Weights of a small GPT-style language model, trained from scratch on English Wikipedia.
Size: 14 layers, width 192, 6 heads of 64, MLP 768 tanh GELU, vocabulary 833, 8.57M parameters.
Architecture: learned positions, biases, tied embeddings.
Training: 599M tokens, 8176 steps.
Each number is 128 + 32 x the weight over its row's rms, rounded and kept within 0 to 255. Layers, rows and columns count from 0. Numbers have three digits each. The size before them is the row's rms in percent of the matrix's.

# layer 5 attention value, 384x192, rms 0.0957, rows 40-56, columns 0-191
124:175094169119182150073125126123100155143102146126086128166140142187177133161131086140158187199114114129178105177138132143172073162126161108153119035137113120155140121104128167120123138126136128092112136104117136112125168138119073122195119102124106169107162133143096109129162087198140140082154122192135123175122166124121078175132116135124180193113171132107118109158171125055052147146207133125139126137113123153149147122111119120063151119106111097123141091170198141091119128143088146106042121069145146107148123135132113068195111157124150129147131069157107063139115064123090139086
120:100082166051130169125103139169061103153156144150167126085139115140123144193115072073104200090142154053110117105143118157156146149109106093135110103078186095116091103176107159136148128121095144118104135152164111126091104188097127165108125094065170131099114188070097102078133131175085150099132136122117105123115160133123134136125125094081150161169085137105159134150135121070101130154158128138126119171130134117064177053125187084145119127167117126116090190138180107159137161112112049138164132168150126141117059075057153131079165171128163122111071149123126156131123157123172121116
122:152116155191136131075103142083132149107122121115105126190100135135164131099124130174152109149108115145165126159148165140081105158170147067120144098152110151170188129110149116156161109131149138123114111092082139107179191084142115132170104125130076122147181129192063158190101101165100124127133143136134062186134155157131080135139171171131182158089190134135114089109178083125108149119121140107125158118129151149128170192071074122087132115065128117130158079135054117040106124133158190123076122080121140126132154175169153098130088128099121143128121030142147097138164111111064153090
129:160126132057163165141124096189114062133144117144102104135147117090148104113117090113104128155135126088072127127143167157206153127127081139064111135132153136053113170093125149129152212104075100127115195101139161109039090196096121171101105097076165112112129064160070132166155116151109134090169105160157108197125139180130109179110158092107146131146082119167190157166101145153112115114144131192195136094130167178181103106084100187138127121122124142140132124131143135143122092114092084157130139085122112107077132109076166124143166129121131123062086095105133136154117150142157116115
126:166051108101135113091102131129107157126148049162122112109207131191095125167107084116142151151132138088114145123144111162171110105098075047136125097152112094142112152163133184141117088126128174130134120148156156105142111148146082104158102094102186171075147166177091131128149099172081121081154120143108163094128146058134107158213126056148136156172119137139148133191178108060040136080216124116133103166149123118120160113074152137084140123111161146129078126181178111141160118112107100135118119125138150071171128136140138132138127159124173138147142115177102107168112096163093120093
140:134075141139147130063110112131104110082143100156129125141143126143096179094133095181147042145116126162164164129141170119114143154152080097153143087147088106157138142125139114149134142108150115132136143074085172117133131107102106143134153187105152133135111163129113129224148049227108109162085125120147088170130168160131094088131137120156115140097109131171168118106187158163146129137152137139160177065072150136108163148059106132118136133069147136144143100167113111047132140126191135052088125096125128052123185155150139106137079129133118111137104036125139087158075144137076137077
108:074109147082088125140063101162059107112125107165162148082170111113100201117136118116183105079146136104063163121156106117092180115103099097139149166120173058068144097164125107148194126106084118166179200136098109144088164175119133159081141150033208067115116157097104096157114143144104140166132152114111119146117133136119112093090138099136139140121073123198124159121141163100170115096133140175151105186056122118090140120131140131130131123137132167138144124137137117178113156107094137119174132128127124085178138096027156139083183120109136128153089080143156144105136138157124112136
106:144156140126088146181124185203108133130092116128162116084094108120135091115120135072058165091137167062067156147138096162162140137121159133115107148103161130081113095176101147124148135121087149106094084149119105107116139152133142138156092078093145123100172134130138113099114169125088159091130156136100168092134101078132146165142111126127144110179171117111119123163104115112123133066121100124102064191188141125122112124163174083150115128212136131128097150114142090217153066120044131195169134143133178177122050112093165148118172153126120154087152184138094167134166102146174125195
117:075203124170109110160152092151175049137126190100105147146095130080125081068136152093106140137122129161079102069127122135107147132170129179083161155081158113094138116086135060143140144135098115142122147133136126136035090155129168164122114148166136088168095116115176120120103164142177066112113118104130117174126122145128173139089145159147110092127132109124158140098104159223182100158054119136123121072091146145120113140162124142196109108166107107113173225113126110119157145113126145099159142185139074150066185081169131136095135109105094118141097168101150173110141165132164130127
113:047168091135173108134130114102170150143188142119123147105083126048113176104128156168105087144124102177111121094120128084130146146155097146095160178081113130140159131070144114144124072163136145160165151156137128143162123116155134180124187166176093084187077120120164146120155137101113104163134100098133069096136129175133164041079130154105103109068091116155179168052082112154137116130063123144110146108072169118107110140127095150134116128098101160136162146129043138069093192119192148125140128138145135162152200138159096169116094103144113143123135133098164148154117203151114147143
147:131194100154119096183131126131196108124136117124139131128123098130120134095139157098063101121151084143108137124101099123133195074119142199144121217129155124124106193090136106118124120135116113113113148098111120113064098123140155140124107163165161078125126091122205115154090176053162127143115158149120208115135079131133170105108084132136081100155139112084125099141089145175152101108075129138152060106157137158147078117201151156161122113171135111118114168143158146183127086132075103138194117176102129160098167125147121156166182106128097131139166206132104137134149113179187119219
136:142136039149133100103156121125060162129150137104116139106096152075114159121122151177176212135100168154161170090132096115104113183139112120112149055123110138139162080158136141141110108162167096163151080125124139187161066090125139140133154116183063159145159172122140162129149089173116073089069102152109111161129096112129129135122057132160116143087153126176088125074148123073125145100155132124077103155106118048112106149139118050124121137114117110142185173120151130092112125128125143193119127144151140188242157140166097126162062124119136123140147099137151113124148123087099119077
108:110132166093128162167107180173084091156113142109149135110132152167152104144103097067107193128141151061143126154132089179185103110099134094122130124099149118084069102148112187121140130117117139109066087154171128112103131179096123130115114098089159165092105174116101109039140180150060119077169106132137111099121166096126135173152169112082148154153119136086137121148150097074113174145160114101110111174177100114092157091096175117124118139189144116093078159135157100204123114127133047172138156159169135128101038099058163130093148192157146129104127144115109138110141120116183121101
118:175072109138124157089139163103107179132138089122150131113131131211160135151116099116084147104115144143153128137128107144118111065132128131164090121115137132146085141174141148115135078145118107091134041109127141112155157096124114125176129103143107146102170158119108140144129171119152147085097187163097099069121069123127138145117063107147140130084164132078096102147171126069097137077134137105112111186205114148118139099162164078093143112129142111101030124152207113132142061125096094116093111209125183170138064148178122156166105153141141122210138153138076146143153072202142138141
142:064105072095143122110095114098021145150161122148148126050140130104107178141130132219212159103171166123105163091146131119094132185105064097122121036133146082146160111197134104159153130122127148184176147126145133194179151130118129157114156121075140153099154195089108109163116071175099131113108106110119116162123117164127115097112105106140140130109099134200147124063151120107116124097162141154128126189073106071096121122101097087137125120104150168151190129125130120117131151123128159146149129114131137141210108106115150125086150126143144111120119060151140140153175151102067119127
130:097060136052134138154068117090143174092079170087146134082080138123163141173109122142153086121151076124102153136104103080160118182134111197116088146103093109099101145104145115132137123106139098127138147122091125161085180151063131113110163182108104138103102105169148130139163111103200142187071179184121077086121111178125141121074064101144180098152069140068076157131122140110126143123114114145124167135082135170176101049166106112153137119151154172109136150112177107125130089123114088083140125159117139150116104135133086125153167102127149155173097130136087163127172133220182131150
101:100131148097065153152123146221106109114103147136149138109089068090127108092162090055111135084130127073069191105137108154121174166147094103125146185073149130058138090151171144135136162118070164129137134139107129134084096153117138163081097135050154077118111165101126126103149148142049111122099144112120156097152108109141131137118186125121129086140138139141115137184134118134137118103129119151141128128159165140090172112139173083167107115173105145165105231108079038169133120113120103128182122147118155134101098117117181146060161158123148153068086116108167167113127189134163107160
# layer 5 attention output (transposed), 384x192, rms 0.0823, rows 40-56, columns 0-191
115:093161088187105131166071125133158057130128183209104107111140105084164139069136161122140102121087102106101133083164167073126161064153114144114156200109208109135125150121124091102139062113072155132093097175147118141095087140091159178133157108084101141117100151136146125147094135105115120172199107099125108069140133119138085109133123132150111089119115127180145128131133177157163104100058157118124110124114105102124096137146161132141150139158165166136121157056047131156112106110143121140122142169096088157115177135179071156093168193081172124103130149112129192155195141124088143139
123:178108126191158102093139163079193099124113136107068120133124153115156135097156148085161136143181146139142125130144127124135111124100152161141124112137099139091163138111138166151118079080152165096106121157103108129128107097139161100100191150103124129103156111166122108175116131126175112139068119119106132129142106068109143160121120143133050140158144119094111162111155052171150142149053108115148136061177099145160111208111048183111143117117130077086162125116077123108097147125170228121148139123126208125139190152176134058207107140077136166118175106160170132114073131097146100125
120:081136107108101133179106098146130091127134119152125105133108085119094097129169153145141120093081084100108113060151134077161145070157111135075175190114197088124084156138136098122114107136072106131130119155135164143129141194118088167117115096138132177160085146092179116096141132098121156104208131144148183116149116171139090125135139140151122109115100127156153137136105174103124070080113136138105097167094126096130125073188186112137138137155135210164111112092200126192152118111081036101079122121175056139109134116104095188131156154167138096132136174092092131114210145133105172139
120:137124114152124115140142152119121097087075114195187136108100138171175218127144155141130133118125099118182099111130041106078091129123171067166110119129132145148162047086143122131106115132148139141108129182131123179141117095122169120122120123136148136112140131141118119126097116109126131152086111156135196088119125100125111130154094104095061159132216120049119158145155088122119120143119127037075090104135081085114173147122098082132119131151158095140105124133075123073109130133162162132114144163210113155125133102209204106163058117118074134169179162114175122127191121140151124121
123:084215148175118112129111129092171112124133219132076090108129089096143121068135157068125140150106165123109077113178185131164146157118148208137149140134184153115116137062136128152163079092121132133128111128110074130089128097090162153090155176144088086128106116117162139161081154159165142171156116129148077075127115143133085130073098157147074127141134143101116149133125142156124140198030120124112114090101133111133105154140078139135155128148149109122162147110085131129041080113134187136131125172145112126112175126151190085108194149107168132083102120130189177159139112075108135151
123:082183161103103156133155119147132125132176149150112158157111085133153047116134205116174149085115132096143054111156143077126148099161125140109152173120180133131124106080166105139099101146076101159166110161129136113127153166177088139124084086175105127145124128106157173074147150098136144107170119162145179106154113196111076149149081136104117120160129116088135113152110078083072117101113105113041062182116103114141157086165147101100136109146117176161099087158132129137172072133103051153106149126195103162092092134114160158159156131095130083139143189142093139103214111145130141162
107:157129155132207165060177188104161144135144116046123165109114151143116068147143119077139151125182127131207112117139112123148109142127170148129066075137072165099147091094148148147100121171139167103110108115132131118175102094144174109138114123162107133121149123148115141108176141132140118128075096126164138099156118121132128174160082163097068138173156107032107133158095050125128168207108084100103099084146132134187133164130090129096111090102122105079140093175149144064115118127159138097130135159162155117081101125145193135226111125118098154124192130135142095105084133108161106127
108:143114100135167079100117103034181129147112128083104155121118160133073192169158070133101130198179133142140151109083115170139088162102142106153103073141082161119123150111137150102133119096209141087083142133142124123131121105064183128097170158122140122126145080158123106162120113154163132134118144117113085161095146086133161099116148128138101151128111181114111140095102113135168135202086132107155207086134146154140110157107057191117114137104104096105164121107144125111054182106175182087175129130119158091144187106141153108150095144150137176135133082143166117146043139092130095056
113:142056067072160173115139139178086194114112099110175115130141139164140199185143131180129117086160146099175131183085088119074109158127158067141075108137055132144155097133088135111107209151150108160133166120100133101154145126143073100111100108100157121101174110149096170106164094123088136126083113151112151141130161076114179111162130067078134155122150148129128097143135094114147127091213116119139136149157115144115117135083167109156113146098105137116066044149143139100134160180132105160122113070117153148139080153137097153135056075164080142143159124158108060096117123118152126144
108:187118146073093174133143105203076176108119091092170112169134120184143054168102166123147114077129137124139138142127119136118130106165111122133121110173124078107116108198116173168104187126121097168142133090127124166133169138176057080128083130151140150155171126104108127128152132130113121091090161163144191159115094137133169134176125087084167128121171127100145110141149134132112131098227100136120119178142094128117121108134145106171108144132145120119070080185214107128185138166060115089096134104104115140114056142073104156135118082107072121137088116112082089072134082123134171168
127:115103152080117132124119105119076193148102115095186124114163162100108161172086094190101137142153178103153158175117098208101119195135128073142092046129076161131136065124120122096142231128187118142115163133150124120123122102125124095114068086147133107116141091167088164099162122142123121126095138126134061121104146135137166095167167096128190126113147163144106125124094135104125165183201138115133185178124116119118167141077122121126099133122109121107153094152085126086102155155157138209126133108155155108147070085125173167056067096153107138161141104149143102149074130124162117096
123:082144144129141163092105138137163154150161187156102141135117100202097078173121112108126109149122133108064099106134176125146133073124140166142081220142143047135090191154112109126131107141091147127126120110138128107153177157103060127136162162114113108138112162158165110147115115107141155094220136175129135109127102100142146109093169127074139086129089107107177097114148122164147148120143151184186136116142120239135059099151174172141147107114117134105098087131160131159126164122144122064150137088066109124077160148097095157064203128139116098093085085134093142120073092110120118149
109:184100095192151064137133104067183089111097137132083106121116102098132185109173121096130102166144116147144145116130161116128090139096140139146140113121097157104161163129135151127124068076166140108107124131111097143102127103119162128110218149087135123110157107138122106180109131139190118145086146121088113153125136068116159132109123132156086149130132141129097166098124116157166121141045127120163161034152135134152093195092041177140141143085119099109157161101098117120082180118152229100151134144116195126161206144196109066176134137099160170104130119143171130150078142098114099111
110:090178142166093079150076101103158117185137196116075091139155130050091121069130122137112129173129164116084149120158152156140164158122104136094158140090137118111114177121115121101133091063127113111123125155148121083101093120119135130103155155117108161123122110148200121159116124112147105118224160096146069146118134147133120083105167157170144136138094155230132129095082137158142126168104127154141163110112091148173124114137095174133131149145089141109195145106038119182135168105133140192121116083094116095149195113082163131057151180071178161091105105156143132153088121072143111111
119:149145184143176171054178197132187145132168153140077156155096115231096029136123131056116186115147118141102082088138110111186120080133153176125087194135140085108096127094154121163120085172100152121106091142115152144178113131140124111131148157134106120143112150140124135118132129109136122117168100166171161109152085128118111148113136177096064133169124081052117158147157072122135177172094126153136082091136136182165081122177123138086136075143153119108101094160166138135128140086138110055111129120112133086086161140100165110157164123114078133124151121115148139075072107105135121144
119:163150134215133128130187177166093122163205120133142130172153217093165093070116125138116102121161159124148154140119069188088163102140109085128164075117105120106166101174108137095100124098125127102137144164140131103123050106179134124160123106123133203149190150085133121155115135098114103100185085099130128157109120138138135082173138160110105153145158098213149123120127113128108139150125118103133125128142036171142180112148150122128103144152145078122150131125037114094174156104127131149112130123118099106139145068111182137085056165021090165120135135154142114156118121113132103107
105:181114110118187107097141121067137156106131112059123159140111177160122152197139134131125129133193143118169112116113132140116065144109173133158084052150082164098142141102097156143108115118213108075120161135120114123137176109099142102091140141126153131140187110118121119127143139142206142103069153146107130162137148100114179132126097120108065145152126166043108113093119076115115118169101111071099151120167113133137137141109069166139124126101122113094145087160184127081087155133120152092170123106160184142132155114126137097240051092140102143148174137199170105116069136106155100094